{
  "n_layer": 16,
  "d_model": 256,
  "n_head": 2,
  "n_kv_head": 2,
  "head_dim": 128,
  "d_mlp": 512,
  "vocab_size": 32768,
  "activation": "gelu",
  "norm": "layernorm",
  "norm_place": "pre",
  "norm_eps": 1e-06,
  "positions": "alibi",
  "qk_norm": false,
  "attn_scale": 0.0884,
  "bias": "all",
  "tie_embeddings": true,
  "parallel_block": false,
  "init": "normal",
  "init_std_qkv": 0.0203,
  "init_std_o": 0.00359,
  "init_std_up": 0.0203,
  "init_std_down": 0.00359,
  "init_mimetic": 0.7,
  "optimizer": "muon_variant",
  "lr": 0.00462,
  "lr_mult_qkv": 0.4,
  "beta1": 0.93,
  "lr_head": 0.00661,
  "grad_clip": 1.0,
  "warmup_steps": 200,
  "schedule": "wsd",
  "decay_fraction": 1.0,
  "decay_shape": "linear",
  "final_lr_fraction": 0.1,
  "batch_tokens": [65536, 131072, 262144],
  "seq_len": 128,
  "doc_mask": false,
  "train_tokens": 632200000,
  "steps": 4684,
  "dataset": "wikipedia_en"
}
Each number is 50 + 10 x the weight over its row's rms, rounded and kept within 0 to 99. Layers, rows and columns count from 0. The size before them is the row's rms in percent of the matrix's.

# layer 3 attention value, 256x256, rms 0.0318, rows 214-255, columns 192-255
084:26 56 56 26 38 66 53 54 62 56 57 49 40 54 46 32 49 59 45 37 41 58 53 51 50 42 47 59 52 66 59 53 44 34 39 58 47 46 56 59 43 51 29 37 62 51 52 51 39 42 43 63 37 47 54 54 43 53 50 50 49 58 45 55
084:42 39 52 54 38 40 55 50 71 55 45 47 49 64 61 64 56 55 61 48 40 52 55 45 50 56 40 39 35 22 63 51 54 45 69 73 47 53 61 49 31 37 48 61 70 46 32 47 34 52 62 47 65 50 57 33 40 52 40 54 59 48 62 44
080:60 38 57 55 40 57 54 59 51 41 51 49 59 54 52 49 68 68 66 46 49 49 53 38 41 49 49 71 64 52 54 50 41 46 65 75 39 35 47 74 53 58 60 39 60 45 34 46 34 53 24 57 40 55 64 61 58 63 66 47 68 48 52 57
077:41 57 48 48 53 54 49 57 44 43 55 57 54 42 31 67 45 38 63 59 29 49 67 36 72 54 57 38 59 60 52 45 31 63 53 57 64 69 45 46 61 67 49 41 50 38 29 48 41 49 55 51 56 41 52 63 50 65 43 57 56 63 46 59
084:58 51 46 53 43 43 51 30 56 55 48 46 45 59 63 53 45 43 72 43 68 30 52 57 62 52 49 50 53 37 71 39 76 39 52 38 48 32 63 54 36 53 55 49 52 63 49 50 45 55 41 47 61 43 42 56 38 56 47 52 54 63 45 39
074:55 50 48 48 47 61 56 48 43 42 34 58 44 40 52 50 50 47 64 64 48 47 55 54 54 58 48 48 33 60 51 60 50 35 49 46 32 56 54 57 45 48 52 51 54 58 65 41 58 34 36 43 20 52 47 51 51 49 41 48 59 39 60 46
080:40 37 64 45 41 58 49 49 59 60 70 53 47 53 49 52 42 50 45 58 30 49 51 41 61 41 48 54 55 38 54 35 42 51 51 64 57 72 51 53 47 44 54 56 62 46 37 34 53 41 41 80 45 59 48 51 56 69 49 53 45 60 39 58
085:74 49 47 57 56 56 54 61 54 49 67 38 52 51 58 53 56 71 43 31 37 22 44 41 46 47 39 54 37 56 60 37 55 41 72 52 45 51 48 47 53 49 73 57 40 56 66 41 47 40 56 52 39 65 56 65 50 29 34 64 55 49 59 58
078:57 49 40 49 62 38 37 60 57 52 32 46 41 72 36 38 28 51 66 55 37 65 42 58 45 51 51 44 58 27 59 56 50 46 41 64 20 39 59 52 67 32 43 49 44 65 44 60 51 33 58 57 52 34 50 42 58 50 63 36 49 56 56 42
074:56 50 60 51 48 53 49 62 46 56 61 36 34 49 58 59 48 37 30 51 37 51 49 42 46 33 62 55 50 51 56 47 41 50 41 38 52 40 52 46 59 40 56 56 46 44 58 59 74 56 51 38 57 52 63 43 59 58 68 67 39 46 60 51
083:53 34 50 48 45 57 62 48 41 54 42 58 69 60 57 58 49 55 48 58 48 55 45 37 39 48 47 44 47 46 50 75 51 56 40 55 54 60 48 56 40 54 44 53 48 49 48 53 47 35 35 54 50 34 51 47 68 71 63 50 56 43 61 57
076:40 55 54 41 51 30 55 58 47 55 54 41 68 33 43 58 59 53 53 35 45 45 52 45 57 42 59 36 53 64 43 51 50 47 31 61 48 49 48 58 37 44 61 59 48 32 51 56 42 47 38 65 53 70 43 74 51 52 51 42 49 59 49 53
078:67 58 50 47 50 66 47 55 55 49 66 34 55 57 51 53 55 36 43 44 40 69 47 58 32 54 56 42 53 39 46 48 58 58 52 41 73 54 49 51 41 63 42 63 68 40 44 54 62 66 57 49 62 34 56 54 54 54 55 40 33 33 35 53
085:60 48 46 60 54 52 61 56 53 50 49 42 53 55 59 41 58 46 49 34 63 35 46 37 55 31 66 54 49 51 59 57 57 59 62 40 43 45 39 35 37 58 57 72 39 57 45 66 59 60 46 44 45 73 38 31 57 29 36 48 63 57 60 60
080:63 45 52 44 73 47 48 58 44 55 43 52 72 47 75 63 68 50 53 44 48 52 52 44 55 41 47 54 53 50 53 58 51 37 54 32 54 50 42 40 56 54 46 47 75 45 34 59 50 49 51 51 53 48 47 38 47 35 46 49 60 56 52 35
074:46 46 54 61 61 46 30 45 54 58 57 44 49 46 56 42 45 48 28 54 60 70 65 65 62 60 58 61 51 48 63 41 46 60 59 54 54 56 32 52 60 69 74 46 42 35 65 56 58 42 36 40 61 46 63 43 47 40 59 60 54 44 58 58
082:41 58 46 65 47 48 52 43 62 57 41 52 40 40 57 44 43 38 41 43 66 47 57 55 40 52 38 53 57 75 67 49 48 35 66 51 36 54 39 41 40 45 53 53 50 60 54 51 53 49 50 48 55 59 30 42 66 46 46 47 29 52 59 51
071:39 56 49 45 51 61 59 45 38 51 65 61 51 58 46 45 46 44 46 55 37 43 35 64 58 57 43 44 43 66 78 50 63 37 47 49 41 53 43 50 68 43 51 37 63 44 45 62 47 56 39 56 59 45 50 65 47 57 48 46 40 44 44 50
083:35 55 51 52 59 39 41 50 49 48 38 46 57 50 52 56 48 61 53 53 58 64 42 46 54 61 42 46 53 40 48 39 44 39 37 56 41 46 76 63 60 49 62 46 60 54 49 35 30 36 52 35 43 26 51 50 43 43 55 50 53 37 63 51
080:34 66 45 54 57 58 32 56 46 30 49 68 48 44 35 40 54 48 49 53 58 47 42 53 35 57 44 56 52 35 50 48 50 45 62 55 40 52 40 42 58 39 35 44 46 55 50 68 70 41 56 54 51 58 49 40 51 35 44 55 71 56 56 41
079:43 70 62 75 37 38 43 54 50 40 55 43 65 35 37 41 56 61 34 50 47 46 51 50 25 32 61 60 38 47 34 53 42 46 41 42 65 63 44 43 47 46 36 72 29 49 47 47 43 67 45 40 52 52 49 55 53 47 47 42 44 42 54 61
073:41 53 44 65 60 46 48 52 49 38 37 63 57 66 47 62 51 72 63 40 49 40 61 41 49 52 53 67 59 38 59 26 57 44 53 52 52 48 48 25 50 56 53 51 52 61 61 67 45 44 47 50 55 61 52 58 41 42 36 46 60 49 57 54
078:51 53 44 43 59 54 57 68 47 38 47 49 42 56 41 41 39 54 55 58 59 50 50 49 51 48 69 43 51 54 55 48 60 52 36 41 48 55 69 44 41 55 56 48 52 69 47 50 45 45 69 48 51 52 34 48 65 52 52 48 55 63 36 60
083:63 63 56 54 41 45 78 42 49 62 50 56 69 51 55 61 54 56 47 47 56 47 27 51 49 46 54 30 72 40 51 66 25 52 49 41 54 44 49 38 41 31 56 27 52 50 49 50 41 52 44 62 50 61 43 69 50 49 43 49 55 54 48 53
078:50 45 43 65 43 36 35 49 68 45 41 66 69 50 43 61 36 68 58 67 41 57 58 49 64 39 42 41 39 55 63 69 49 53 48 39 57 54 80 38 38 43 37 60 62 49 61 39 56 62 47 53 50 63 30 42 52 47 55 51 55 51 50 52
075:41 49 53 53 63 73 58 58 46 50 60 47 37 58 63 33 22 44 53 44 40 48 51 58 40 72 43 51 50 47 42 59 65 47 45 37 56 61 49 54 56 57 43 54 53 47 61 47 54 64 52 47 56 43 38 59 40 59 54 42 51 37 57 61
074:34 44 58 53 54 57 34 57 54 42 66 48 59 61 50 41 58 47 46 51 36 44 58 33 56 72 34 58 51 64 41 63 35 63 54 42 50 39 67 49 50 67 71 60 46 42 61 64 44 46 47 52 66 50 42 35 31 49 49 50 53 51 55 62
082:49 39 58 44 48 55 45 55 43 40 42 43 59 52 59 56 53 53 40 61 45 52 42 46 77 59 55 53 43 50 61 49 42 61 54 47 67 51 40 48 38 56 42 47 37 60 54 52 48 53 46 85 47 41 47 47 77 48 50 64 72 39 58 55
079:30 54 54 61 50 43 53 36 42 48 52 56 46 53 50 47 49 55 44 50 44 66 57 41 58 71 56 55 59 56 52 55 34 60 67 44 26 39 60 55 28 49 55 53 36 44 57 50 48 58 51 50 49 55 39 42 52 33 45 47 50 56 42 59
081:45 68 79 43 44 59 55 67 62 47 59 55 42 46 53 49 60 60 55 52 47 43 52 28 71 55 60 55 12 60 56 53 57 41 40 56 41 39 65 49 62 58 46 61 39 23 59 50 56 37 59 46 46 45 44 60 54 62 44 47 60 39 57 41
078:57 57 48 48 39 73 47 36 34 66 51 31 51 59 34 55 45 43 71 63 46 62 63 42 54 44 36 54 46 60 55 61 58 38 40 76 56 58 44 54 29 56 33 54 51 52 43 45 40 38 63 47 50 40 54 66 52 50 55 53 64 52 44 55
078:70 53 34 54 48 55 46 49 53 59 68 69 47 45 48 30 54 43 57 54 58 61 66 49 49 34 64 36 71 25 57 53 54 44 56 41 41 38 46 55 72 31 48 43 66 34 47 51 35 55 44 54 44 60 55 28 66 56 46 37 56 53 40 40
076:50 26 49 28 45 36 53 47 55 39 58 61 48 53 54 54 55 50 42 63 49 61 58 55 53 43 45 54 55 40 54 46 41 34 58 55 42 38 49 62 55 61 63 55 58 59 64 63 43 41 46 58 76 58 49 35 46 38 48 62 46 54 42 45
079:58 60 38 28 56 48 42 62 61 39 53 43 53 55 58 62 55 61 56 42 61 56 43 39 38 60 66 47 46 48 40 49 65 55 50 49 50 62 41 36 43 40 44 37 39 42 44 65 50 45 51 53 46 57 38 58 56 57 37 51 50 35 53 40
067:36 61 47 44 42 40 63 46 47 46 34 58 60 52 42 71 36 66 64 57 61 43 50 49 54 52 54 62 57 37 47 61 55 53 32 44 55 42 48 47 49 25 58 51 41 43 61 46 48 55 56 37 60 60 45 43 37 62 56 27 46 59 44 49
080:42 68 33 54 50 37 42 76 71 48 45 39 51 48 59 38 39 51 43 43 37 64 51 43 43 51 62 35 52 39 63 46 34 54 48 49 43 72 39 48 59 36 58 51 61 58 52 51 44 51 49 46 44 55 39 53 64 48 54 70 43 53 52 53
080:55 53 46 44 48 69 45 50 46 65 54 40 50 53 50 60 64 42 51 45 60 43 50 66 53 52 45 38 63 49 30 70 53 47 43 50 47 47 48 65 67 69 51 28 60 58 49 63 26 52 77 53 51 42 50 39 68 50 48 49 63 45 36 47
084:69 48 58 51 44 49 46 41 38 50 47 49 52 66 41 53 91 46 43 54 36 60 37 38 58 42 56 54 65 61 45 53 41 66 42 53 51 33 42 49 49 51 49 42 35 39 53 38 53 57 37 39 53 44 61 59 50 46 52 46 39 48 47 59
075:55 48 41 56 71 58 57 43 30 58 57 28 36 62 55 58 45 54 61 51 74 46 48 56 54 31 47 62 47 54 66 29 45 59 57 40 45 50 49 40 46 51 48 72 68 54 67 39 60 39 46 56 59 45 68 47 59 48 63 43 50 42 57 42
070:28 41 57 50 38 61 50 54 30 56 59 54 61 50 59 45 55 73 57 57 47 50 65 57 43 58 44 66 43 51 44 62 56 59 36 48 60 38 54 46 43 45 48 54 69 58 61 54 58 51 34 54 40 53 69 52 32 43 56 38 63 44 60 44
073:51 56 54 37 41 55 26 66 48 48 34 37 51 49 50 46 45 48 41 53 55 62 45 33 56 41 45 54 35 40 59 52 30 37 46 73 38 73 48 64 44 38 36 35 52 43 45 39 47 39 50 53 45 57 47 44 45 51 57 45 61 49 49 77
074:68 47 47 45 50 44 54 46 41 35 44 80 53 44 36 26 53 70 52 57 64 46 68 51 58 62 53 49 41 34 39 43 46 66 42 50 37 39 38 48 65 45 65 53 55 43 55 36 57 38 49 61 41 41 42 61 48 48 63 57 58 47 48 44